Weights of a small transformer language model.
Training: a variant of Muon for these matrices, 117M tokens.
Each number is 500 + 25 x the weight over its row's rms, rounded and kept within 0 to 999. Layers, rows and columns count from 0. Numbers have three digits each. The size before them is the row's rms in percent of the matrix's.

# layer 10 attention key, 64x64, rms 0.278, rows 0-63, columns 32-63
056:538501531506521513526500536547516487487510515483518531470512470459521492498532469513525508557449
043:473509514544461509526495476497533553511512494476530504486509461535490487526495505481558508489507
088:509546550533475514456514495493480465463536504513532512490510467464474501529525502475471523489496
095:453498491522465482497525487557476476521495469541491493498527507532488492511472489502488532513509
097:509513487483490449519441516518488522472542508490483527499487431531500511506511484474496533518519
107:516541480525516549469503498504465467440454475546474483527492553541481503521493486511484466507460
099:548466497452501510510446511491512512485549492500443528518549494488501482505515477534515456537499
110:514467490478506484491500458468482485479536487546521549455502484478507545550508517527486478433507
062:469480495498491509513469485475529540480491498495510480497508484502443474494516514464529462485500
057:478485517464463533485523525506530487450530505543505524515512506510531493497551501454431505493504
057:516523524498480494504503488552479503473509452525529512516506515517497494529521483477501551540480
100:507541499521473491500486489527506489488458504526453484487523543499491518491521510513502530529477
109:476521474502510514502523498491515477492546439524470536506475513460490483523525508491494501559472
139:497548514525515512567496511480474529508507474518532487522468475517557510505522475457513536525440
102:482465460502540508487486476499470488495482442532487489522514508497503520515506508488454483499512
104:494471474496469457563509499503522487493474517561451513509464519481481475525451497536492499473525
127:475557531462522530515556510509492530533473474526537524518509497503497539487489489532482484543488
121:527501485508533498542473518490453502500469470457517471508525522526495511505511488515513515480510
117:484524505546473500487502505501469498516542508544484524501515459540504514473498509504565519452518
086:499516456486472524479492487528453483501509510507491492546483566499527506456508477496508459516465
087:535486566507482496499464506490519455520486477542481538506458503493481466520497485483453529469535
113:504501512521461453478509481488512510503510465493541488528484497484468516489461539488463495477450
109:481513513542512495547499543529477487469487516483488485525510533480552523539463512488534520521526
091:526487505500472454487496488496476519519495507518525498457514522495466505496532510507532459498569
125:545514500509525445499540475554494545472520496478529507510505474493516467520496485468505496482497
110:479503490534476570524502518489510480527476538483504482528550489519470490544486506515470472519532
092:456528515520480521496516480525506473539513508453541485496482470464520494514528508517479536489498
103:485527512516482576463507495505491488471457435514487479474474525493481523525520467522466499505482
107:528484540479520475563496475506454492510486486522540510498517504481526514535469512499553506492477
093:485518487515505518469523488469512481478463521497527513469542537520509468520503540531521469503499
102:519481532539494464509493530553472499514495534520497468540543523508478513466498501481527518502473
098:495492433513474535471524521492486512485468537503489531508510484525514497510555505495524496514519
082:540487462489464496511492509489484528476514533487516462486510462517499469490550462497557519520520
099:556490466533458501516475527498477527511491564500521468479506488519528483483475468498557539501513
045:468502545511495476457503492491550517485497456532488556500455467500503546492457540476492506496515
106:496440486470518512518464531490494495452508489519435499493508494517482510459507507497523495481517
108:437474502519448473532517499499551491518508520498510518484450475517530477490506491498514485522504
115:525493528458496483474479496520501451510488461446501484480531521545532484487494534462512496482541
095:498525492494502520483535522511520489493497511503521507521481478518455498532515467499501518502514
096:535538486481515471519448462548492490528463508467508522537479515510541495497453533457503508537486
059:456531538496511474481464472529536493495531448554488539524487487488443517524487488489483477531533
052:432487541487525457507513452488527479531500471523483517504501490474501496510513512497446462506530
131:450478519500537480511522459493519493510498450510510549544477478492468493506485534500478426493519
101:503485518538483513561531495487483505494485520497484504486478490506482522466465534497513490466564
108:518527512446555505501490532472526502507519472538492506506538491488505483484505482538520491509511
096:477509498500499495516531502499513490494518525549486516509543494491534530502506507552527496511505
122:473548487517502492478504519522475472525498459553544419485505515511524501482500484522519507485501
104:482512486553504525502500487492511510490485530508501463463507559497527548479484508536480501466511
121:492516513495494493526500532517500531480510520484464487495462441491488499512560498501494553519493
083:480497504471508471491457495548552497501509520490507480451528501492517514492446515515497469484490
104:484497543498495475454513496497454541527468534512510516447539519528464526525494502470493522494485
094:488494493478476528492515526518538475478479475512514493511501470460503537509476512498517545471464
102:527536495507499476491545512498498496482497488514489521486455470532472535548518496486505494560488
113:479503528487465466456483526476530546479508505465503491522498496467502538445503485463541513537520
113:520478516506448519494494483475506475505529497526445511495505509556483505526550491506523535483500
094:477498480531540473525505499497526490538473514506491496481533519492487535513502516476510513513476
110:518527495495511526538526469477510499525518510494498497488451500475459475499501450537517473495531
116:518458522502492501504474514462487512531510493563492508533524448503481480523446535521484522514498
088:501518478530507493449504545519478456505504505518516537501478528478449488499439503490505538513509
104:506500542501461512516545511526507516562524484507490513446483457474495473488496488489531495512481
100:495504498528467514459466495541511521509540491493449530531498487554455493505508471497495464525503
093:445519496456430489539542514511491493489468494560502538522501516516558496519498525536502486520482
105:499522506507542541511504506497476519477478442518488479482476505517555504459511478523481483535487
102:493422504478469522453517486519512498522545509490478529478457518497497506478518502493549470507496